Part of a small language model's weights: normalized queries and keys, norms scaled by depth.
Each number is 128 + 24 x the weight over its row's rms, rounded and kept within 0 to 255. Layers, rows and columns count from 0. Numbers have three digits each. The size before them is the row's rms in percent of the matrix's.

# layer 3 attention output (transposed), 256x224, rms 0.299, rows 72-129, columns 112-167
091:102146152126113152100103137136114125097104161157099140153136086147127121168116160161141091153160132150115134143116126132112125159167141120159148145153172125125141133084
084:120109110129150103121162164111171138117121108140146146138140090138113110121146133137120144119186107163111114108106180126117143122152126140104175114144102132099104141160
083:140135149161143180123159146125139130121134117116114146163116126092113159130130127117151154139145155126136139156129117166091154103127160123117096107140117142150115191131
085:140174133119134118096170110134094142124130117110153146073137130138107180133146164098132118155106114181120132107122142100150125126107138155081146140133165157106139138094
095:111172078165117090111144137171094092157148111140115157159090107114133102111136138140119120089101133163136122124079147074152091134093126126116166144098122089181152140153
093:186089128131158183157140089141161153157063162153133118152105105119117112148152143170084085137172110136156111118114118105131135123167103136154122129150124120126131149166
086:153126111094092153129093125110132106108172122110073131121125161125135121148114127128112116154144119122124103076097111122083083152171124145125158111113085094139111131100
090:120154135114156161105069157115177148155138103147146143152129134104121107125147112140132128071147097132079126135120085116099106141154085153107184114120100154149120121135
092:165169127121109141129144118144125132149101139126112150088081106078110103122141173132140112149143124109135101124171135087128155104116141154164145115085088076092122109135
088:110142140100152134109153102140141112204126179099135119120143131141145137123107123136142120112118116111160079178157101144119153083088146133168135106055190113156109098104
089:097146129104118102128127138160113112139135093144150138122111101134134108150078091165167139160109125146141111097106097134099182154141112136164125118161122122092119124158
088:144115130190150160110128150129140122104108118125104139121112092148149090142159135127114148128146147107114123066144139142103123085138127132138111127177128115076132123121
086:114141141034128137118140143145119144156128087157136158119105150124139105104133120139133095152152138129151114110127125073148125100139118145144119139122095083108120147157
097:108096151139105124112138149123143137139145135135105116160146126178136116146120116114124184133117093135160157132119072116139160118150184090107086154135086123114118155106
089:136125125143090129139105138077102144151163095161118140088175119094103148163129163098089136111111133108145116122126122126128127119140154115111157157151156143160132143104
089:074136116128110165122156144086099088127132164122137180108160146137116099119140123098124139097164071102147132128145161141124153130146128133086105151169155124129136118155
093:108108118138089117131133162107165151114138141102126141122124075145098120113128103148168135140098140113151146107114134118136160198153082099110071116135133119120116072096
086:160137118138134125093156177121123109105149135112156113088190120173124170117110133146148135171137158100118129127120142114156162130132151112104118124150147126147134118148
093:123129131120126113122098128123124100136186167127100079145146127158104120104129085141150095143113139136147142145117117120121110132074122176148100185145172127091143120081
088:132181178134134139139167121155134166102138149106110104173138116155113129106120170157134082146120128131114078146161150133115112099108095166114149158111143104097133101154
085:145145139128154142131129113149140110097150101102138148097110149122096158145151106142128135098146112146168109137145086126124152136139156115140173151098099108134170164121
088:097123113132074147108098150104134129149124116143129178115108126114119115152146104114117160141133122144158126144076163146139152150146162098130159126071137123130143102152
083:124125106127133147120122097097132166085122175130098100110140146115129116143148117125152150138113175134173134132136161122199162117142104164101147114105147162134161126166
094:132118141149124118127172136109167139140111127129117148104078147121115134156106132107147177128119120110136131127108158106108130147141184126151145134165143138098117106089
092:156137128147145079107148132127131123097085117167104150115155119099095103116177115105172115115152065106154102170094161134128100121148131154139143085133129147114113133114
088:122121140099135152131087130100150074145170108165142135163129137137110133129118152129140146157157104121148103095133082105131151115180145068154150132140134122131113119114
078:097145092112137123171141073093098123146160145144122171123144138123125113125165116108115145167122046151149134133151129153117152101144128164105141089134134100133193142152
092:173144120079113151105122134148120146167103123138149153151155135084122109090115120101161079101104116147182119086120114119135107141119140137106145137117136119156094118114
091:110151110140117140138157099115111091169107116133125151168107089118147103162149138169156089155089118159106142100122137120134114136131135159145117115100144133113164131139
083:183110116105094136169106133135118134152152110170130131125106110111107154106092117116123106170126161113173099112085126118106115150102091136156139128131190126173122079091
096:167083127155131115115125135142127138118152143123134158128154119129121114094138143111106119124102137140111121096068141136094165112129114139130070114194113161122128066106
093:120098162101098160116085175149114114160092173161169151156098133114120129095127125152091105149129170152157140094125120109127140140120092159148120132093117109120115120144
096:122127154135120148150121107143144162194131103122119138129135097132122109159150141142141120108132103105101139142112120114125096148121089160154171113105135135105114138129
085:134130145156158138165134131162120110147147172073145141136143121122106134111110158190117118141092096097175071109145138148111138115061129121140174146106111136142119121112
092:117150138108134125145164127137167111166135116124116117155112129109112118116134104126183114148134127136156126116142149135120119130119130095111176150109140158101109109146
091:126125143164148128123137191154140127142111137132155121130115115208180088101144123131108096104155123119131146131112098130120136122145102104119124121136104107143137131138
098:081098145131144090138132093093116137145153148146101099145101117135130107142161129110140148079145081147124172141130156113194093132121116131136153116110153141130118113185
094:130121096128116186101115100166113119132108147107122118160104120103121100145086157117156156139109164164171101101144098127136131125089112095138104096118153115162127107117
093:130159157165117146118116136144140107154156144146156131138114087111114157115128111128101148144130083085174137143111101173116107115166104126093127108163156115120136082130
097:121171092133101180112144130148120154151136128155116153133105143123128098147133163083122108099100110126089131131136134147160109132077120102090103147118134138128109089104
097:101129096103130158148117116137102103150105139096115152104162120119087107145136117131156161129099109114112167109153123144126135133144155141105077112128131153147145121139
100:151133120141095106120159141103129144117164155156145117158089072155144130102137138156095142148172109139134119151121138114120133135151123135140148108096114123138102177093
092:118127156112112152175127144139161110152133180133164103121147118163116153170152147111111161138126107114139168154120146142146141116142138143090113135139122102103137154133
096:117126115137134131106147163114137130061118118111103110099134147125100156085086159151121201113171134055153137137126084133115140141075145112148104147133111144139138139128
097:123128085147149104158119139123111139165189086113122163127146152110123117097132137086149100074106113127124134118118115091137126140095154102146164134141138136160128138087
088:161115119152121119102095075134163124142129140088127165134110107136116142133099102164140104144097136146125105177155145136178103154093122135166144134145147139125160127151
091:112094130115156127129138107137136125132147154111170118130078109140108146125111128120098164111118153134144103111100137169094147162094187115132157128123154120090114117091
095:146124150128136140144116120141115129122162140115154145152140131131113173159193130095092145113117153103094126181114116156094127114106118147101177136139110134116115142109
096:121107108134173111121137145115132128100103160109160111135136074102146134134098117166148139093159143069126140120139119126104186112116051120144125130070139150122113110137
094:158131146151109113137132117098165127093138103153103134142128157151119161125133153108159117120123101118138124112143126164160105122123109124192123105142115116091140137135
094:150150131116166113104130126134128114158119135119138111093140195154098091170147119145136137070115104141124134139050143146144102125128168145103124139111116132116121129120
086:121190101125121111145143141137124154126150103058198112093103148160142143113106138107128086173109151110126137153109121156128120165134123169109119155127153136102134110102
098:125142089114120136168121127134091152136103122134127128142106138128152101149152175115128095178165097126119137158141121145161080117115134174169143145150184083108153132139
093:149125121099118157087142133168113183099114115108125158084135121193112138128156171131119132140162155158113104136106124130150101127179148152117130138131150151132118107127
095:104137140140087099123135170154174109149106173145165145141090152129136114126113152086123098116141166111145086097131079120156165152150101148105138170111114103112176111160
095:165137101103099119150162144134125101132128062119113156124116158098120091098142142087121080103173142113125116159142101100117163136137132137115149110128128101120142133133
109:118146110161199148125134159138117171134148150103084154172136145133151133135122145143114146138119153160152159137120115159090147111083112112147140104132111116150128139134
117:106142115140139146128126086130101173163094101102111124171153144156138095148127103123122208124107167093114090129101155144175138079155126085109127103111150144111118131118
# layer 3 attention value, 256x224, rms 0.228, rows 73-130, columns 112-167
091:143120128137118157116074103091146119103158140111111149121072136159142111122104154128137131140118138126147133127151102136113145139154135129169117125132147111135138115120
095:096177082142117115089089131141134097151159058159151118156174082123155121128113168160105075119119116133107151158132136111120125144118166120106116147136141147135116151146
105:126114096106162127132139113107165127116130085134181104117104133151141088152158152092113119141130105145091112109101124157164149121178129101114160167106106115072107176116
102:143144098156140090131111135118155121161135160126113156113134112140127131125115116128135139147118121083133124118122104165140126131130135098158126141147084108157117129125
103:113149129175148143130131135115131114064131107114103088117100109135182092160140127163127165135115133121128165139118108133099150096091103151143066136111130123112121116124
100:098137143092106133144205122094200160075125160138156110144142108150141165103116144175142118108093142106168103125104100131124102118133124147156123136130103151117100082135
095:154135108120153178152122117090109143137130127116115100162110127152096135149122129104114155116102082117132159139143122137109079138159161107125138061118095114100136122115
101:173139152135126145138110106109135130129142150129148124105143122174165078126165115120116178112109168112139160127114098167113155157137127116140085116093089116112125123150
103:116106097117148132152130135169100117180133150131121134135100156132154121158140123165112143125157158113127122115135160119120125144096134113091112104119097129142158166156
092:127129166135151115097125171121114139070125103098129087155131110127105121122150095142100129092164174128139116130147085161149112114127138133133150124130135172161128132117
100:120126120116099140168138136142117168105145153101121111176113175114141151127146115132118168104136144152181141116134097138133181162126118137153111126096124120106144090151
101:107117115099107094108088152089134119132122117125162090112170127130131164118161172135085147108114157140122143147161101167113163114162103101109130165112141101123128121144
094:113187115121108109124143107089140139087111132136159145164130119137098115106090160137094081110130146140115100141099093116110130145173148157085140173142127120137105152134
098:112134169125110108107133122098129112138159147128130173138137095142135129134214128127132100082113120097143092130180110129114115152165159139124113129112114160142119121126
102:135151139104137113147156144106126139137113117126147154125101101090141136124110130141121092114116136115126114088160098112163153113123107078141115148090119122151146077153
100:128129144132141104111153128148150116100092160137121103100137161142139146104092114120117109083093142129096120173132111093129139106139109146162163126123122134139140140137
099:138154135112131089133119120109143146156152178117145124140101160118096101128123096142117099104108195109088115131129140129080134090084111125118123136129132167125107149155
104:162134091120119144170125105116123127212112134128113137158131148099103132136085103139114107124120147161123103147139139178149105155168167129164151108144126129158160106130
103:175089133093106174132095133126168153165109159121119141139108163170147090104139111098166146131113106178108132165144163142121153123145132110154095068136170158111116141122
093:119079114098133137148118127123196107135109166136154124137099156171118136111118152106156107145090163160141125113115136163131124125120142112147106106157116142104086128149
095:167160120121153145117118140115127060132154107185111098117112124143099133145098137083134118127115115102089144120153104132129134138120156140098101145171103118147114170124
097:096093131124167124124123136110115153122149080138165111108147138156111134114122135136145121152120148134120112111125156100102164122106111137111102138121119090140085102111
096:144121154119137156119136189130077088093104145094093154140143147086101149116151114096140068106126153123081142111100131158141213153137120136100158159140118143123171133147
098:093103119113112151135148082129139147195123110156144131129128129126124151119130158159094139119143150150159170124152096176149115144119136121165132099123145140135131102125
099:117138148132123102104161134122161106139147150114139109121127102123116123098109121125095123143103159078086107151149132126117123140131100150076138152166101151115136136094
096:134122119085128138164123159123143129096134104155162075104138114142144185141133151147144101129171145153111127128103117161122123111161115136140096148126121141158109130135
097:141116103098157100131130119130153095101128110131112117082121091126113105125092149132129164159116104110160120125156151143094117119135092095137151072123044139145164163084
095:138101107115125173169152117104098128165149149154070087090107129123105118145135140120130146132123100107175105107148152144118113135119153127140140129142121136146133080082
093:118146154175143137131127119125147152141140142142137119140076135147125067133143119145166138106106115121116150161098127136106108105137130136165134099138107153157174140102
103:142130133133120127104143132104120112118151162121128108131146136109098097083090109113145089107117148109095176140177145115151106156153137135179207156141118135093116158107
093:123151168146181115103084119149128137134142108118116112141124154171106123143094108131154183174168094120121137128152126134085122128108148140139090145104146157152157127110
109:103133137117125173128129117106132177118128154122073117122124145133143118154144158108113143100109093139158083121136146182111114143150145142113118110131118103169135076096
104:116121087132170117135120099125157090154114148140143147129114119117126106147130147111131129130159143138085056136091127119134114103152158121147138121156099125174141168111
094:145173165149137148127119151118106115128093144120115137118125166114110125109088102069096153112122076117099159101134110117144144110101093134130112118167098131175146138133
106:082173107104076101072149111135130145094126134103147103166132125135127087099141119120102108146145117129116119164121101129106162121147110160127141138155117113105118096153
103:132139150138150179137134150144130124151113113138111116118167103143149110158131140138143145154138136163108124129145122141135128195099142174132106096153121131127116095086
103:114160140151148116115117139116120134134129120135108172105120111090111136098121111131144151133135144102139131107127161159120131137115157123133133163120073164110158194115
113:087148123084148169121115157091136089139096106160142139131104171135148072145138124123129156139088093112119123164144135142150114144169148133145142077153122092118142153116
105:123090166110081155101126131093086143100096138127108164127127086124110132104163088114137127089128106136180131124180120112138121118129122142140137062111075141133169108155
103:140128099171103124133123136141166116130109106123132134105110133055084102073087114118125068113067148113139111129148197128103132130130135134142150115102093179155105179146
103:129127126100137126133098149119157100124134097093137079138114166175129124139133128124103149220137107093110143191103098131108160097126106138128144152141164137107111142147
097:104134102131099144094129168167119156133156093110166125178152133130123079101149107133111089117114146136119105164113154121135155147138138122078148145125117083123066131141
104:106122097134094119105123119139150141110100110108202120134090129133133134141160150087113103123105201157067157155062118141117121128173080141170125161146144121121106163148
102:111167153085121126126156133106123122139155161126097154106129111120116146141108116115114129124150133098118064133149126110146109145122117147120127142096104082149128091113
096:146106095124131127115147150185126132128105144160115136093114117141129140144114125164075148111154132109127127096089188124134160137077150123159138096137124149112144081153
100:140140175139182146156144080081118117135153127120117125152133158153145151139104113146164116130130115106144138109106109107161132132109115149137124140133140166121109102141
104:138119124117156167100085135126097153146121129119119131165129104137119124114103135117127119117109118155148157178151127167149106114139118143118138131154146140113124151127
106:153112120131109108132094101141141102132117140123127145134057175173184107129101121128123110147143195141103141150116091170133080132107126157126155136153113126106131129147
101:110128113132105126121117170124150119119091157104113137129161147140135163136126143120127122097111112162130178131122103142099162112174096106155122126059132125156121095140
108:160158133126124145179147082101151123092134095145106163157143116134113160138092139130130087117143137148115123095121059146134107112124159103136131150111122126101107132138
106:137123111111112116115097107121163093134113122091149118179162159120095111135137123079139079102093105157095137176100144105146148131172126108110158136128170150158108139118
106:130105087122108168133132109156144140149119119131101117065142113130134153155174135130111171110118100166160125135125140191130127143148128085136066100132166144108138116116
097:122140118142192140144129088111114154150100143103127095124153127127126136159144125145099145130138142140167138110148129102094111112120142113104089152116127095090111125078
104:102117126095140134104144122106112122119103142096136084155095143141109132128153123116126165153120127142117128170173112144123139148146110126117157128138139138075149094113
100:154111103104155164160121137090124152128120119120119141096168151143103138100170141116105146118136156184129121144185143158127161143137091090141108143084140122131138118131
084:085145156112098124146100128125138107111138137079165120132163156178116193112123154119109178154160113100157165126093144122129163089130135174161139080154126124132150125116
100:114097106135174142128120143136149090121099162151084092127170128105102089121137146146140110131115119119140152148157106149138151129143144137134178122151108127105140116117
097:131161136109155132163164125145110170136140135121106153104098181115117130104169111173175145140127127100094167147106149122132087110116080119139123148106104124116130148141
# layer 3 attention query, 256x224, rms 0.185, rows 128-191, columns 112-167
110:119138122127129113147147151090154158109119157149125106127147144145088125122124132083139120149114140138091113131109160105138161129123143142083104141115085113139181133169
097:095148152102136131129129159165182164122119151155140129110103141130153113125134101102095139128142153130116089098138142106114148135139109113084051116144085142127144079139
088:095121076106146117135133124138144149085146144141131121150133115175117133116105127086141109118158142116098131112137145084110143110129116129084116149093133134171157156133
091:136139162144128089122141084112114128112131104096122132110150071081130137117129160106162143121101158119124157201130131149142094150143125151183168096119148135134101096108
097:138153134090104105163115140135148103109116119136158108093123121116116154106122125126088131161149170147089118171108109095115165139148118165134106147117085132099120134110
087:128090137158118139137127137139123163157107124167134115132117134143147101123116079144104156157160129112126129084150095128131117147115153076113107127118075092142148098164
092:114113071120136152164081129165144151134103156146128131134092143193094127131119121126095114151161121127140120139135125083120124155118125102142165124118134090121168142128
101:150129146154119125120071147129157174132127067146128130134111120147146133120151124137114098178090108106148133107115147091127097119097134126144184102107161102147162118098
104:127164143123140110162130093119161088117136136143152145135136173138085141118151137077070113105139098098127150127141180141144094146123130110106130121138139093116135144070
103:109123103108164172160129082157149136154116145163146111163125182125105143094135137112094087132124121116118150094152130166112104129096160119104105093131107121114128073115
103:142138084148116125122091110127099124157172124131119107119131062112133173120132149124101132122117120119128128105114119089092140144098118154123129145129181133127148131073
103:114112114082178140106137138088176108116133122118146143084138137130145115144167152150149125144115167151140117094156125122143165106096168159145109135157142109142136140125
110:122085100122117135101130113101112152153101148152113097121115113094156130117145158114118103151152147138115133116140132097134108106074145166173101116131132143120114103140
097:102066111110164138156094099110141136090101103166139127111123192146127130146099117164153105132136161126090131131165098141134134133148140117165094148140168127090139141159
108:110146136104120129168130111121137139118130150136158115144129124111158139120159118122126094097118134104131133174141094103104109107149096101074163096155141135128135138142
098:114153092106122119135148147175149151124143156117107172117120106110117122117135131090162157099119173118130107178088113113107173083114142117109144111122117146140147129116
095:179103134106115120114119119087107108136151106144105127096154119153147091136170161123110152130133093158156128091136058133156114173149121169121117123149115117152150111140
118:137129121154145177119165159146131104165107112140150126108124112178118128161110117115121139140101117157160136126099154135130095156178127116114089105120129185124140131122
108:149122171123164102150095132097100105189065118147137130133092177102176115138138103118151082107124131148133121090102137176138118120142087150148131138140167133158124169161
101:101129136100186117127132124133144148148090114124147111138122142091086155093093100121102108125113129150084151166113142187090175116109095125117099133151133101120094185091
109:118133096143115110073109105130168150147173156154094124099156114168118103174128140126124151155111174121112132138157115135133132146145174107128124057157133166133137046140
112:108131115123125139106069128147111150137149121111148135122141104085121109145117120087163168138146140124108147118087148086123120128118147079119177090111111083101162140111
105:110138117165142140105145134150126157121089142161135111109106152168136135122164140143111154132117146180107099113135157168112125193138145174113090154077143166127112125139
106:118131096112077116127142131144119154105093159172112121103126084160139123096144111150105107175148140118142137117111120147131121186125108102154141081122144096097129136171
107:120106150076113133111158122116118141147102146110138093116107156146139138118136134163167121100084105139118132111175166088094124187171104130149086155141144175118114167138
105:172131135153086113102112162137104142131108132134191121083114150164138112108134100146145165164136125119095101122167104119102119170124161142130142149123127133087118133146
096:095096116170135121126120115151130145095114107159121125125161119152116126157107115143138093126099170095110099126127163095120152134116151124140131096169151127160128175128
106:146162125094111107149154083114117141131110128123084100153143109090125114155132135119080163101147068133098136120136138124139110192128140141098109153145078116099132131115
098:162157151134072118096157136133145145085149114147094165132098092143115119112152119118100134149116137157138141119087142144143103156135119160122124082102104171126091093118
113:122083154128126115087128112112107137110170092142145127099146151162122105137142128123132117093091061137143120155149147114144111135104136153109136125159130137129108074120
100:109111128119139131110128129124109115154067141125160133145117130128160108155138092145159146156114142145152088119089163100094127105138085125132138158076159165152097115130
111:144137122151155127097144131139105171143139136097119121157111091098134127110113152146114111103135166138170146156082132129136122116136136116120137129132124131149141149129
107:097109146122111104127150138101087122117111130114113118104121140114117123145093148130138128125098149128127135144102106137142104134126149170154163118134126174121113145139
091:124139121153123105094129134103133096080115126133092124116120128128099131117097123106149089150113178120091136118113141139125142128125144169094141113145125166128145121129
093:123147125137109111112136118118087136106117141096117108155134121095096131096115131112144151146120139128102109169088159148122131143117156182113171152117154157148130147110
098:133125135148132131121153088139091126148136095109137156150134122124135136128135150148094129104148125125187145117125129135154111137106128098150129147138105040126084108124
094:112138182103086112118107152118127133115152111107118134099144140108139138111137118149185126170111166112106140132099134123105114135140116172142159096138138146121147114103
082:127127098118095108153129121112151118099080154096133132129118119118145129153136126127122129132141124094131130122117139100112160119161123143122113079131129167145114127130
098:117121102115124148124125112154162096073125153143105131108117163136097126104131124137169113153132174146098128132152141160121137145136116196134129118138152152158138165114
109:103133123179136126106143106124104131188124155142103144102115173129144098101150100139130140146162108143154117089130103161133099137138141079104128136119111089138111111147
100:136107107123154163129103109124114155135128101157086137161081187152117124091162129154132103125140126139137135081138074102143117148128165097103134138109146104126161118158
108:096153117131109168133121134120148142149089107135141118058140136090164093140131129146151129147163126128108105105159145143116145104069117106144133134119149113102124106131
101:098103126183152125102150124101101128163111132153121107106115130154215135094166103112127130139105115160160125095092113111119105134114133129136144132113143113179154104177
110:104143174082071144103138175139180129154130074096136139114131110130118139156136155106070149142139130104129139118090162123125142115135123122136145143148122111078141139109
100:133125140173110132124169147119127123129102150139122157072141124131113110145116112142147151143148140135148108138072100154118145084167119143147137116105143156126155141141
093:150135181076142102101128124134139148131102124104114157082149130083135127114130171107158117054128120146150178150119127134140112104098141149136126130162104114096124161095
107:143109117107126121145083062123139118160102152098102123126132127092122134104100129090138076126160129107147151134122097110143126089121141164160152096169093113160087128183
093:090154183127135095116141137132134087111167097080162094141137088116149149125127175120109148104157151088109125105157086148108143167148107096114111178145147152123177123131
107:133184096098132147137135150108145116141127144150128108141147104172143143159144149115077146098113145130105163140081101132114132158128130132143099145181105168125129157113
109:103151159144118121125148142146117125095103137119106138166118119141153136143130085128130148148134105097166087128136099141149132177129150117075191125109073131132123083143
110:158166143120132134156095137109130130168166122115171113152129113128122113160110145099120148076133103105145183134097114121111094116100136132091153182142138093082151177119
112:158082132096163128104142108155129145134109113119142088149115115123171092116154158122173112112151133127136131126080119095175115114124101115098130157111127110129166159161
102:124157133169103136132137109153123174162144130115157134083130102155115066171139124155170142135161115145124137125121105167167140095123163107147150091148132125106128112167
109:145133119130109167124116171141161111147108147110169113137153157140144146108097121113137116129130104202138165145124130128110124134116086110101105146069095123134122130119
107:134149166132094119119127140158120119125166088114127129144148137123103162105122161158145128084135100115116144162129110135144121084088119136112106131164156079105155094099
106:193118128127156141143075157129100155149180113123131129157139094151120133115126112093155142144108117119145155160080142168173148096074111152128133133108133133093133079139
101:131099182108149084112094165114067126123132125130143114083135141105142116104129133146137127128125100084106104136186120164125116140106101148104120144161138121120163090128
110:153183096123156163130130141150119101102176114102090123139147129144143126136128106150172139142126117100124153146118066117084162134141152124134131124157104166080162145151
105:125115131109135113172156131145167118137111124106157164108105108108143118108140134135151109097102133177120130107120126096103155083143142163190163137151101147103101090115
097:147139130095138157165111126164125154137155115158162101140123115100115135143117083104100136149122141141166121118148124165104078097122130126084144116122141129173171092089
106:098121078169130148181089128123124171122186136113152144158077111135113122118118110103123123125128128112116150164084144109140146088092137175157148117158156145129123144130
107:175202095110098142153117149127143142102129125130134172104177068104139056091160150097193103120179083143148131127100138136118160162117106101103109104076070109121126111131
110:146094088139159110123129151094141115101135138101163181136128135134116104154141100122153095116091132162172154125131110104113173113116150115162129172136115121133128137132
108:156118143171133079093147120077119148120138164100110107149171103147128122126118154133116170146135115076123137139146128151136169155170109144123157106148111146107091123122
# layer 3 attention key, 256x224, rms 0.179, rows 128-191, columns 112-167
106:104156106144104144136111174090095125104134122171134171168107121099172139096088080129100138104143109105118140100158155156117156149122115101098102145093130116132123141110
105:099136116141123153145127155085095131126096115154132118157126119105140134110120111107147133077121100135148162089167110119107161163111125118143128178106129140125108149126
097:154057125161117135125110134092117146147142175145119153148105079081148135091117095095138104126146121093159182112158122136123147106118168114089123109128135142064122139122
092:127150141092160129127127107126116108160135118081132137098150148142107184130148143178158116165167123124088072163070129124168082106117148159145134112136112140106122103143
078:137103111094140123163137136146129121107147120072131121137127121100074123151106203161118118135129125127132081129144119083147124118157150116170166102098125118105136136145
085:149109157155100121112128177111091095089147133164132141155113139105119116129145132085134124066112110151139155082183138134089174146154116109108145141139118117133138156120
093:162061184154154152098165129092117118160082146119130125138086093126141121150075124078144113133113146126127153093114116171140130098130131141131078126104114116065115131142
095:134106135158102129122129140111102133163126146171145127152122107098161152113127060090080166087146118139116165130154123152102171156168152106110105140172112139135114135136
102:138142069126148136159156127122122133137109135156110079161155133088121140106128114092112122106123159163148105116145117093116127147105136107145108127120144134099133116128
091:074120129143111102092169141139091103060112106126121096182125128130086151158151121109125124107108144151136118123105067135081131169137096100150104160110113128136131124137
100:123097177135114109122100135136093099177096141157131089105119105191168116067139090100065119137139118135110144162106158152105115109126126125124148126124110103109125116140
091:131167127130115141124126109110163139127145142091101127098118109131098160127079131121117134114168111146136107157144131155175092103122147124135139118132166130131114104104
117:136105148160159134117105130127118134156102134150131111118078101126138159105141127111069105097160135090135157140121165127096167124108151104108105119117079108119096151161
089:108150139121131152116105085128163099096132158110096144162138150099113138152128114116149134095145112123142154123118115117152134126095116157146134112131152130123130114140
101:104124151112119101138106103106118122142145112099120151153165128128129128086156116155155155152059135084146110136155068092130117144141155132130134133111137082192123118082
098:123094110117110139129146124113126119147143135136119181119131114130112096136155140132147112096148159126163122130094135131152121094106139115130137112129136086188154114174
101:121152131111099184120139106121137149097176127144128127125168135122108151132119129099127119106140101100201119164097110121125101112163125128151076134097178118145124130095
115:147084142128126129145138172111164133118112133116122119122134127112126099137164128098134074131129105176124138108148143132128111109168120098154127111122124095180123144142
097:138116103114138153113144123163145162096103123106120154100117148098131121116168120105117167126154091122124147195113129115129124127181115129144153132147087165114126096107
104:131120132105094122148097152134166111104099131137152157142117092145118113095170150126122118108137105147151103144106188134134146116080132113143154154204089129127172159140
100:112133121107178095139127153126122119175118157115103101130130123138140129157082096102157143169107160137106086117159113150139119122121123125118071111104173160127088134097
112:113106110112152160148101127119127105168123126113114197111098152160116099135118122147158118089116102121146143122185156113155143105117143106135099143109146136138158101173
118:094154120122110088139114117126120144097149095110072094134132143139124143119146135117101163101114154111099125136106134118147081155121147120153113140135124098160081160147
107:119132189123105112121094104173147131131126155111133116109093162079100178124128167138163119131129129119144160100134107129131133128123140148119078134120130148092126074114
101:108119127140109134127123137098184136109145073152131121081130149079124117109118137106165165171121145131160162129152096084110137090088148150112129151131096091135104143152
095:067151140131094121141121151112124110131133075127108140111160103149165153104107138132132105152143124132119137143080142147128098135157114112118068137117117106112118074110
099:122134139110144168133173115126132104178144150101160100165122093114060107160161118173177161181120126134082131098135125153128138138132144133134155107128129131132114131149
122:121182154125133180113141116112132189102128136113140091143122133076129176147114155152121137135123108151126088104151096098133101123133166109108103123095165124114110145176
102:123116139158155131080148112132116157105133126177137139114124115107098158119114127107142108117139091107129132097139145177133112128124135147107137138110163136157167181128
101:142120155134148151111154119097086117129099130135150124163172113133103138152112097105146152128110143137136130108081182119124137113093123156144125134154131133184140135120
100:122131133156102144089135157125106152105124116160108155092135107143141105153140127099164109144160139139132163162112122073115160150141120149142138143111083158088146152147
092:153140153124142110123093146143116163112139145135112130162126100075173140099113173107162120139138110101122133132123146101122125132155120089094121124107104176144126168143
100:164147107162155136138134125128095138143131152113128146108134103117136146151131134181129126134134073126166104156126138147156143103161120103121153114138131080135159116139
076:148090125131161131141121131110130123180158149132145173142125081146137122139117097130122146089138100102202133123134125142175128119156132127108142091107127100079151136130
096:152130134112132122113109114125100129141187133122149160077135128147097179132126155193147125174141134110127148155102134137160107084110141148152117117122127109118131159171
086:087140142118106121146147164110167129111127112170112097118144169096136120136131129106167151127124132147098118103136150116094098144086105134122156151144155177144143144153
095:134133096121125133147155112157149122178144104115094109089126108182128152117140136154107114158145117119137078162091137101165097117124134137150108112084167159141117118143
079:149102181117142163109102108153090125153157171135143139129127110159105125081121105171136114177108125085106131131105104168149105121147132122135169120111112161092125126136
098:136145094097104132150137105135123119155152115104147123101135141154146138116117147161135135190095140133124055149100138139185081125105106134166149101080146106110160098124
091:156102108119107120161122188134138108106102074171119176145094139117150105106123160074156145108117123141100145122134105145098143156119123092124158126176069114137157179109
096:146095156150113086131129122131099112095130157150140122150088149108132137084117077090142147144105123131126153106147146138103148111165098068111119114134101141116114130107
100:129126133106148102171069173178131105167149154139133159129084123159113094115120132100086130102142124120124157160135138108125129110118117130099149162112079137116155139114
099:109114113155113119126158166128117121144143085161155135124090154101140109117139161127115156141143144098106136137125122164080153120122121093109123121169132167136099133106
096:131144076137132148108170133119136155126108110129127096119140115107116119086124108116117131110133151141169159104143137080109146136145170071119068130141127112113117129172
101:168140132120120124099124110153113155141149101113102145138136132110160140130135168138094119129137121118144132122065145122145123100103159155167122121160113139128092090118
090:170097172105125153105125103128141162185150177145127106139137082125108147121111129113156139100118139143190126134136137100158119091115183161120111137102148112105173102136
103:136107127143152153119153146138119136133122139125168133139089119089113151142172153121076154165151112138116073136122153148130115098114106127128186087106135093133151122143
098:130129162095124145147171106126132124162101093126082143140118118143129098115122135099184147135068118126128130148101085146085098124117107118117121130141188101105087094115
121:099134134145128130139110124159128152146138168110075089143123130130109118168134142141130144161073117117131126117143074119119088163148143119092106121074174117117077127166
118:148090149119129144128122131128094141127104159103146076141108138127171156167144101114124113124087114146098114096116102139123083187195151135132118097091154101166136084146
119:132121138125118123113114112105123155101131122114171139152121090081141138088141129118160090089141122124160135126123105107143120098108158112124125137164139077119151143163
103:134121115101115159161143132142108151143126133141116133155114117152187108122120131101116120128107125144151142094109156117127112146161109139123127124139123105121121187130
101:137165173127150110119064126154148114141122132149122156148130147140137141153102099078069127129155115120141108143146127161142132128136097138114118100092108118194137132147
100:103127132094190080188151158155121137181131117104122143119130125156120095173138139138131123127090137152097139161132147096141118154165119111114130183126138123136132142124
107:137122147118143151107103087144110113150124145167103143116152145135145134116119117099108120120143143114153135107159085148168116124129130145108163145143149144150131121140
104:125134103138126111118146160124152101099127115144129133090100109170123101130167111097125107089151103096150125132109145151132108152147080147135138150148114114114127129142
102:108158151110130145130139113111123090157153160140121115117168089165123144136109115142132126128138083124134145110127113112110132149178167148116145114130141131117119122098
098:101096144116159110094164133157100114151123136163184129141091126143124138141141126112196130134143123114136136105134084095122109154120131146093123142055135084098105134120
101:109107119115158145139103151119125131136130085084118138125154106130124115123107136137102131104185160190137114165155129094121138080119118103166178163109136116144157099110
108:144102122122136142131083106096116132110119115137123163131102132107133127157158124118138107097097077140129149146126136106138124127135134094127101126142112117127165113079
111:135131115159157136161146150130142068137106103129108181121106077138074137132102150126127098127113119110138126124085144156122083121094091115115160121118064106146160110111
104:084116110097120127139120121151152146128121134157159154106090137138125131141140141126109133108163127132105130128123174121145135159155154185084164129098131120094131183118
110:165112122123107131159136126154104109096116147127144149160123133121058107115134114109167155132164105129162150107120132122132164091163108108160145129108139136110159183144
102:140096154119140115092150095156149130122107132137152098153115122105182174141107090119097104108156129134137121109076132199085124127159193119129146148158116112150149109129